Weights of a small GPT-style language model, trained from scratch on English Wikipedia: a variant of Muon for these matrices.
Each number is 200 + 40 x the weight over its row's rms, rounded and kept within 0 to 999. Layers, rows and columns count from 0. The size before them is the row's rms in percent of the matrix's.

# layer 2 MLP up, 2560x640, rms 0.0424, rows 269-278, columns 160-319
095,151,181,153,190,221,240,171,245,169,184,231,149,217,202,258,254,204,175,160,174,183,186,150,156,230,210,257,178,171,214,259,99,79,192,169,170,242,224,331,274,327,185,162,184,173,213,186,218,152,108,149,124,215,231,203,153,209,116,252,200,139,164,164,225,130,192,133,231,195,149,212,229,222,160,270,186,114,210,246,150,222,223,166,155,193,234,184,188,230,156,203,175,195,212,143,223,274,156,221,232,140,201,184,213,206,184,185,223,210,202,142,180,207,132,212,174,176,235,158,213,183,212,241,253,320,180,232,191,232,183,165,206,210,134,217,173,253,218,227,198,172,273,215,195,237,189,202,235,230,156,164,114,236,185,248,136,188,232,133,209
101,212,196,226,215,224,145,192,180,189,231,268,207,217,141,194,223,192,134,244,162,214,291,198,173,112,212,161,251,191,213,184,264,208,200,227,240,171,207,216,271,120,216,219,215,217,136,192,257,211,224,198,246,201,179,154,228,283,146,214,144,248,149,245,181,162,165,240,282,214,139,211,207,217,149,209,207,143,220,235,190,199,247,183,205,244,209,235,255,221,134,190,155,184,168,282,228,190,215,225,129,210,188,189,193,122,196,191,135,147,246,156,228,236,210,278,266,228,191,191,272,251,155,268,177,206,203,170,154,141,148,159,239,182,197,229,200,167,173,168,226,206,207,235,152,223,169,220,219,205,212,224,256,181,167,195,275,176,238,186,104
097,261,220,233,246,153,236,194,245,172,178,197,153,187,157,107,154,189,222,246,110,163,210,176,241,223,221,142,187,226,198,166,132,152,102,222,223,191,225,199,186,227,207,144,207,212,184,254,188,239,180,192,163,152,244,212,198,181,170,184,240,210,213,209,109,131,126,259,203,266,171,228,213,182,160,188,199,209,191,193,126,145,215,204,242,188,178,197,229,148,189,273,207,180,240,230,194,191,193,177,180,268,158,221,211,228,223,126,224,181,232,181,198,84,206,180,179,113,168,125,225,227,184,243,188,214,223,153,196,273,181,159,198,182,209,161,215,210,198,248,212,164,191,244,176,255,248,121,203,181,174,133,240,247,223,244,150,171,194,162,241
090,186,186,238,187,214,156,283,239,257,211,191,167,218,121,249,194,211,113,231,178,177,251,141,241,155,162,143,153,202,185,235,235,199,233,155,135,190,236,193,245,224,174,218,203,206,239,183,185,172,167,147,263,196,253,222,235,185,218,214,244,221,213,183,240,227,196,299,276,247,136,225,184,227,264,192,220,305,194,181,144,180,203,170,238,205,226,158,214,247,218,115,214,159,260,143,230,200,183,194,204,140,153,246,129,160,198,161,191,271,235,179,226,212,228,181,203,160,172,183,216,155,210,153,236,277,229,204,155,185,227,260,228,235,192,217,122,155,218,132,243,214,264,206,187,202,146,153,215,138,184,196,249,169,191,262,109,261,152,191,302
094,184,241,284,199,259,178,301,186,232,172,218,143,118,264,217,177,250,230,269,231,268,261,259,201,256,213,216,200,217,209,150,116,197,230,191,134,142,185,143,171,153,218,241,268,215,149,180,219,201,232,230,216,160,185,216,194,163,241,208,168,154,246,153,174,187,209,244,205,144,200,226,156,170,223,207,168,128,181,146,175,233,141,206,244,184,177,269,161,149,184,217,248,238,168,235,212,216,295,169,189,255,153,171,230,218,226,221,178,174,231,185,245,198,216,210,161,177,180,174,156,239,214,283,223,213,193,174,165,251,184,142,142,165,206,222,227,218,220,216,202,232,163,236,115,244,281,202,162,179,169,219,242,196,272,211,222,180,194,120,198
095,109,253,87,139,199,190,145,186,172,195,170,237,221,230,255,219,134,137,203,219,256,218,292,157,145,216,233,207,231,172,271,172,240,184,190,184,267,207,162,186,241,115,241,132,162,256,297,190,222,183,278,145,256,217,192,239,304,223,164,238,232,243,216,232,218,267,267,260,153,213,199,165,200,175,175,240,240,220,218,146,119,214,267,267,231,248,212,154,172,205,167,271,274,223,270,197,181,214,211,112,275,184,183,201,164,203,193,256,168,172,238,183,196,184,223,172,199,234,199,238,186,219,234,169,141,193,188,203,280,206,190,183,150,238,229,188,159,162,155,206,123,175,303,202,193,214,227,211,148,101,174,279,228,214,226,227,191,200,190,217
092,183,142,150,304,179,228,175,222,255,260,192,196,235,102,185,184,188,192,204,172,215,168,155,215,257,243,170,194,247,210,177,122,147,170,158,128,218,201,192,121,150,220,238,223,147,188,151,245,208,168,154,194,209,287,266,187,199,224,225,153,243,217,253,227,130,292,190,252,264,209,215,264,271,188,265,210,181,142,168,222,210,168,145,227,194,174,253,208,168,150,163,174,208,245,196,161,238,152,186,174,197,163,169,184,236,205,255,196,221,219,192,244,194,197,244,135,217,196,163,171,177,221,238,218,204,157,232,189,201,145,204,259,252,226,187,201,233,206,172,190,143,270,207,173,240,205,142,150,164,176,153,183,196,257,218,218,156,256,208,208
097,183,200,182,155,265,223,165,211,210,161,262,191,232,198,282,199,178,217,228,103,202,230,224,176,154,240,175,207,275,277,205,216,185,239,173,214,152,195,184,180,132,294,214,189,226,232,193,198,178,221,224,190,199,192,187,225,261,228,268,170,202,120,193,204,145,167,219,156,205,199,164,297,154,144,207,220,147,212,228,133,221,175,202,235,245,210,229,230,267,213,289,146,263,212,222,192,213,218,210,219,207,244,153,273,171,181,124,184,207,209,218,198,252,255,206,166,188,255,220,274,216,214,239,158,171,176,200,202,237,308,205,130,225,233,115,164,141,264,262,216,173,201,204,214,193,191,198,186,193,229,228,219,150,251,207,269,213,257,182,130
102,208,200,188,221,143,175,169,226,180,161,179,192,231,172,154,177,185,221,166,199,180,184,164,263,150,206,160,239,222,156,265,221,205,232,176,194,163,241,225,183,232,210,107,231,249,173,245,169,208,188,218,166,160,219,222,164,237,234,287,204,157,175,181,179,229,195,149,205,201,196,230,258,131,159,185,194,196,159,153,212,246,262,212,155,222,241,175,132,153,277,192,181,175,216,192,187,161,235,255,202,295,183,279,240,178,288,181,160,253,161,185,175,213,215,176,244,185,193,194,200,179,58,181,244,211,214,180,268,208,167,127,165,143,197,241,220,205,231,229,158,194,208,197,197,159,274,217,220,240,173,254,200,179,228,161,156,225,191,173,188
090,198,275,206,249,206,265,151,204,145,229,266,202,158,127,225,134,213,145,168,185,254,164,231,237,216,173,172,222,219,213,199,230,195,203,256,186,171,204,256,168,163,263,161,230,156,200,213,222,96,177,180,171,143,182,190,221,209,192,251,219,110,155,195,277,156,171,162,186,232,245,217,193,149,231,215,161,174,142,137,181,144,223,211,202,155,162,169,177,215,249,234,181,279,243,201,179,257,155,212,205,216,224,204,204,169,251,183,249,173,188,257,191,205,252,221,153,273,184,174,262,204,155,151,226,222,212,196,211,210,207,192,176,210,252,249,231,176,243,239,155,240,165,136,189,215,203,113,203,210,216,221,197,242,188,176,227,160,186,225,205
# layer 2 MLP down (transposed), 2560x640, rms 0.0808, rows 269-278, columns 160-319
092,194,170,198,162,205,188,107,194,192,194,184,221,221,171,245,239,151,204,228,178,163,219,260,155,205,120,193,244,136,218,192,170,213,171,194,202,246,187,215,192,136,227,175,201,151,244,200,169,194,170,224,183,212,215,225,138,159,149,226,228,174,182,211,216,172,261,202,223,213,199,164,211,267,260,189,192,217,198,208,159,116,230,190,173,215,249,226,237,243,254,159,233,208,221,270,247,176,233,156,232,219,197,230,160,222,203,253,183,220,225,230,215,274,253,190,205,238,236,135,179,140,160,112,199,244,181,245,279,275,217,159,195,217,178,200,286,251,178,183,230,251,178,209,219,220,153,160,229,274,251,165,173,224,192,155,209,168,293,148,267
102,190,180,240,219,185,119,223,217,238,226,238,217,219,204,136,235,207,169,201,178,125,185,144,187,101,203,225,127,134,229,288,199,237,191,267,180,205,204,261,176,214,195,181,162,105,275,205,198,153,131,208,259,185,214,121,139,183,213,243,204,267,269,200,176,199,198,187,239,236,161,199,225,225,183,147,226,177,266,243,227,180,173,237,231,246,237,215,207,274,197,248,211,145,127,244,190,208,163,160,230,188,299,122,218,172,117,207,199,189,146,199,214,213,197,191,115,193,180,219,240,253,194,148,213,215,201,252,198,191,145,162,183,167,156,250,235,234,268,225,218,253,113,220,185,186,226,197,202,273,224,182,201,215,189,208,228,193,241,256,258
094,316,170,186,212,233,154,295,193,277,169,163,162,188,200,228,262,265,257,181,189,176,150,153,188,218,223,215,229,224,202,243,202,237,137,210,217,183,177,147,200,245,168,176,222,174,210,136,244,210,174,264,170,239,255,205,159,188,203,245,172,153,169,194,204,165,164,183,203,165,184,242,189,135,219,198,155,233,168,192,212,275,133,157,251,186,160,231,204,267,198,122,173,269,198,249,198,131,193,218,229,205,252,108,133,157,246,111,245,143,211,159,150,119,201,201,179,244,218,204,163,258,292,263,157,200,181,162,218,246,95,160,228,230,231,191,235,214,258,200,210,235,155,290,220,235,175,211,114,219,182,198,169,233,161,239,169,210,281,178,274
091,139,165,146,190,184,164,240,290,250,182,212,200,243,252,188,159,247,114,210,169,181,191,197,185,178,218,210,165,159,272,195,268,211,265,134,134,257,242,168,203,185,181,180,174,254,170,221,185,180,220,214,145,265,188,230,236,151,245,204,299,179,166,220,236,229,185,231,167,215,246,257,232,217,233,119,246,222,170,174,191,201,289,87,271,209,194,239,287,217,128,228,171,218,185,198,165,223,198,194,211,227,173,233,113,182,229,191,213,205,229,230,171,150,209,231,188,220,225,163,184,225,237,221,194,188,238,202,226,259,246,249,147,245,148,187,211,193,174,197,243,194,164,247,263,264,90,151,250,181,268,211,217,193,99,164,226,211,188,203,195
088,166,168,219,109,257,228,264,183,141,255,176,247,243,185,186,160,246,207,240,215,227,231,146,133,174,141,259,138,184,196,190,231,262,102,177,223,222,154,130,214,194,284,167,190,193,215,274,180,225,247,246,147,220,186,125,233,155,247,164,168,217,184,164,229,210,228,248,171,275,135,75,133,137,253,141,159,165,151,156,247,248,251,151,157,227,183,231,161,241,232,168,121,217,150,240,152,231,187,115,135,233,178,243,211,177,200,177,173,93,186,122,155,176,196,231,162,215,162,220,156,165,220,132,172,192,247,258,240,154,248,265,153,173,189,258,182,261,170,210,180,204,180,224,196,211,186,214,187,287,181,237,203,133,186,259,156,273,206,307,208
100,185,196,247,177,231,212,205,218,137,177,223,239,248,239,187,176,166,154,247,169,245,202,203,246,266,184,181,204,177,211,147,198,182,121,244,144,210,226,169,235,193,110,174,150,230,255,211,177,177,224,181,154,278,207,182,143,221,116,209,211,205,221,160,257,148,160,211,195,211,204,235,204,180,231,252,186,242,165,147,241,165,235,156,165,256,205,167,179,215,256,200,219,230,190,160,218,211,165,208,168,255,231,256,218,187,181,239,289,173,189,199,248,204,258,226,177,173,234,191,214,248,128,231,191,154,207,180,224,128,198,173,169,180,219,311,195,160,167,233,232,224,133,266,265,226,177,225,206,133,121,193,131,249,256,179,164,198,302,162,260
096,209,185,210,153,187,166,202,156,169,163,209,247,212,237,240,178,155,138,196,187,217,168,254,179,184,155,248,225,250,242,219,126,203,200,177,180,219,212,221,189,168,188,191,181,203,205,201,188,284,173,137,212,227,214,221,189,240,186,253,215,246,137,299,257,165,176,168,137,183,242,215,194,232,150,205,192,139,218,206,195,199,189,284,222,206,193,258,274,210,163,233,217,196,179,175,248,217,150,196,179,212,189,197,155,201,260,197,202,195,214,124,246,132,236,170,171,197,133,278,223,253,112,242,221,165,207,202,182,200,200,147,183,283,109,254,176,159,163,286,185,219,143,134,232,210,112,202,217,223,162,224,204,137,201,254,171,262,177,145,183
100,222,144,197,219,270,240,202,253,214,233,186,155,230,214,201,182,131,272,131,197,230,163,200,213,225,187,175,254,232,143,153,226,248,298,196,110,209,184,194,191,177,240,156,166,168,226,148,287,258,221,179,186,269,266,194,231,204,210,190,218,190,114,190,196,134,149,280,195,272,270,238,187,169,88,230,266,199,221,182,205,230,156,127,202,215,216,258,173,216,224,209,140,226,244,226,166,162,163,253,196,217,193,122,235,124,253,212,212,186,152,254,152,229,190,159,173,207,215,217,155,203,299,246,203,218,140,218,172,228,292,231,256,260,186,205,268,204,218,248,231,181,154,201,217,158,233,186,89,221,162,260,195,178,123,157,192,207,182,189,204
108,224,270,237,180,185,114,196,228,161,250,106,204,190,131,108,204,233,167,260,194,213,204,169,200,169,174,149,229,220,188,255,141,235,204,164,284,202,174,197,163,181,186,207,150,215,199,225,184,223,167,268,171,269,184,190,194,206,246,211,222,184,156,240,173,143,239,180,218,175,193,142,245,160,238,141,189,157,229,94,200,246,215,269,260,145,180,134,203,247,262,181,203,254,176,221,189,176,245,163,195,220,153,229,230,168,240,220,180,219,134,168,189,174,227,124,200,188,168,189,235,234,196,235,304,209,195,166,285,220,259,166,139,208,238,190,135,193,253,265,227,220,147,205,193,233,176,234,212,203,180,213,217,172,199,169,148,206,197,169,157
089,308,163,264,192,265,159,222,184,292,256,179,218,253,251,217,162,238,165,198,169,151,230,254,193,209,197,235,150,207,213,226,229,264,160,206,178,197,227,290,224,222,149,157,197,213,161,206,235,221,241,163,237,253,193,189,222,146,315,196,112,221,279,164,249,176,184,209,290,273,229,244,185,197,209,227,255,185,224,189,234,218,166,208,183,161,219,205,213,210,140,136,200,164,166,175,204,151,165,237,225,162,90,125,107,243,164,171,213,180,183,217,151,223,110,246,204,154,234,161,224,173,189,205,118,155,188,195,158,199,129,186,199,243,129,192,156,182,281,192,190,152,239,119,236,173,160,237,159,251,228,236,145,199,204,200,149,226,209,220,237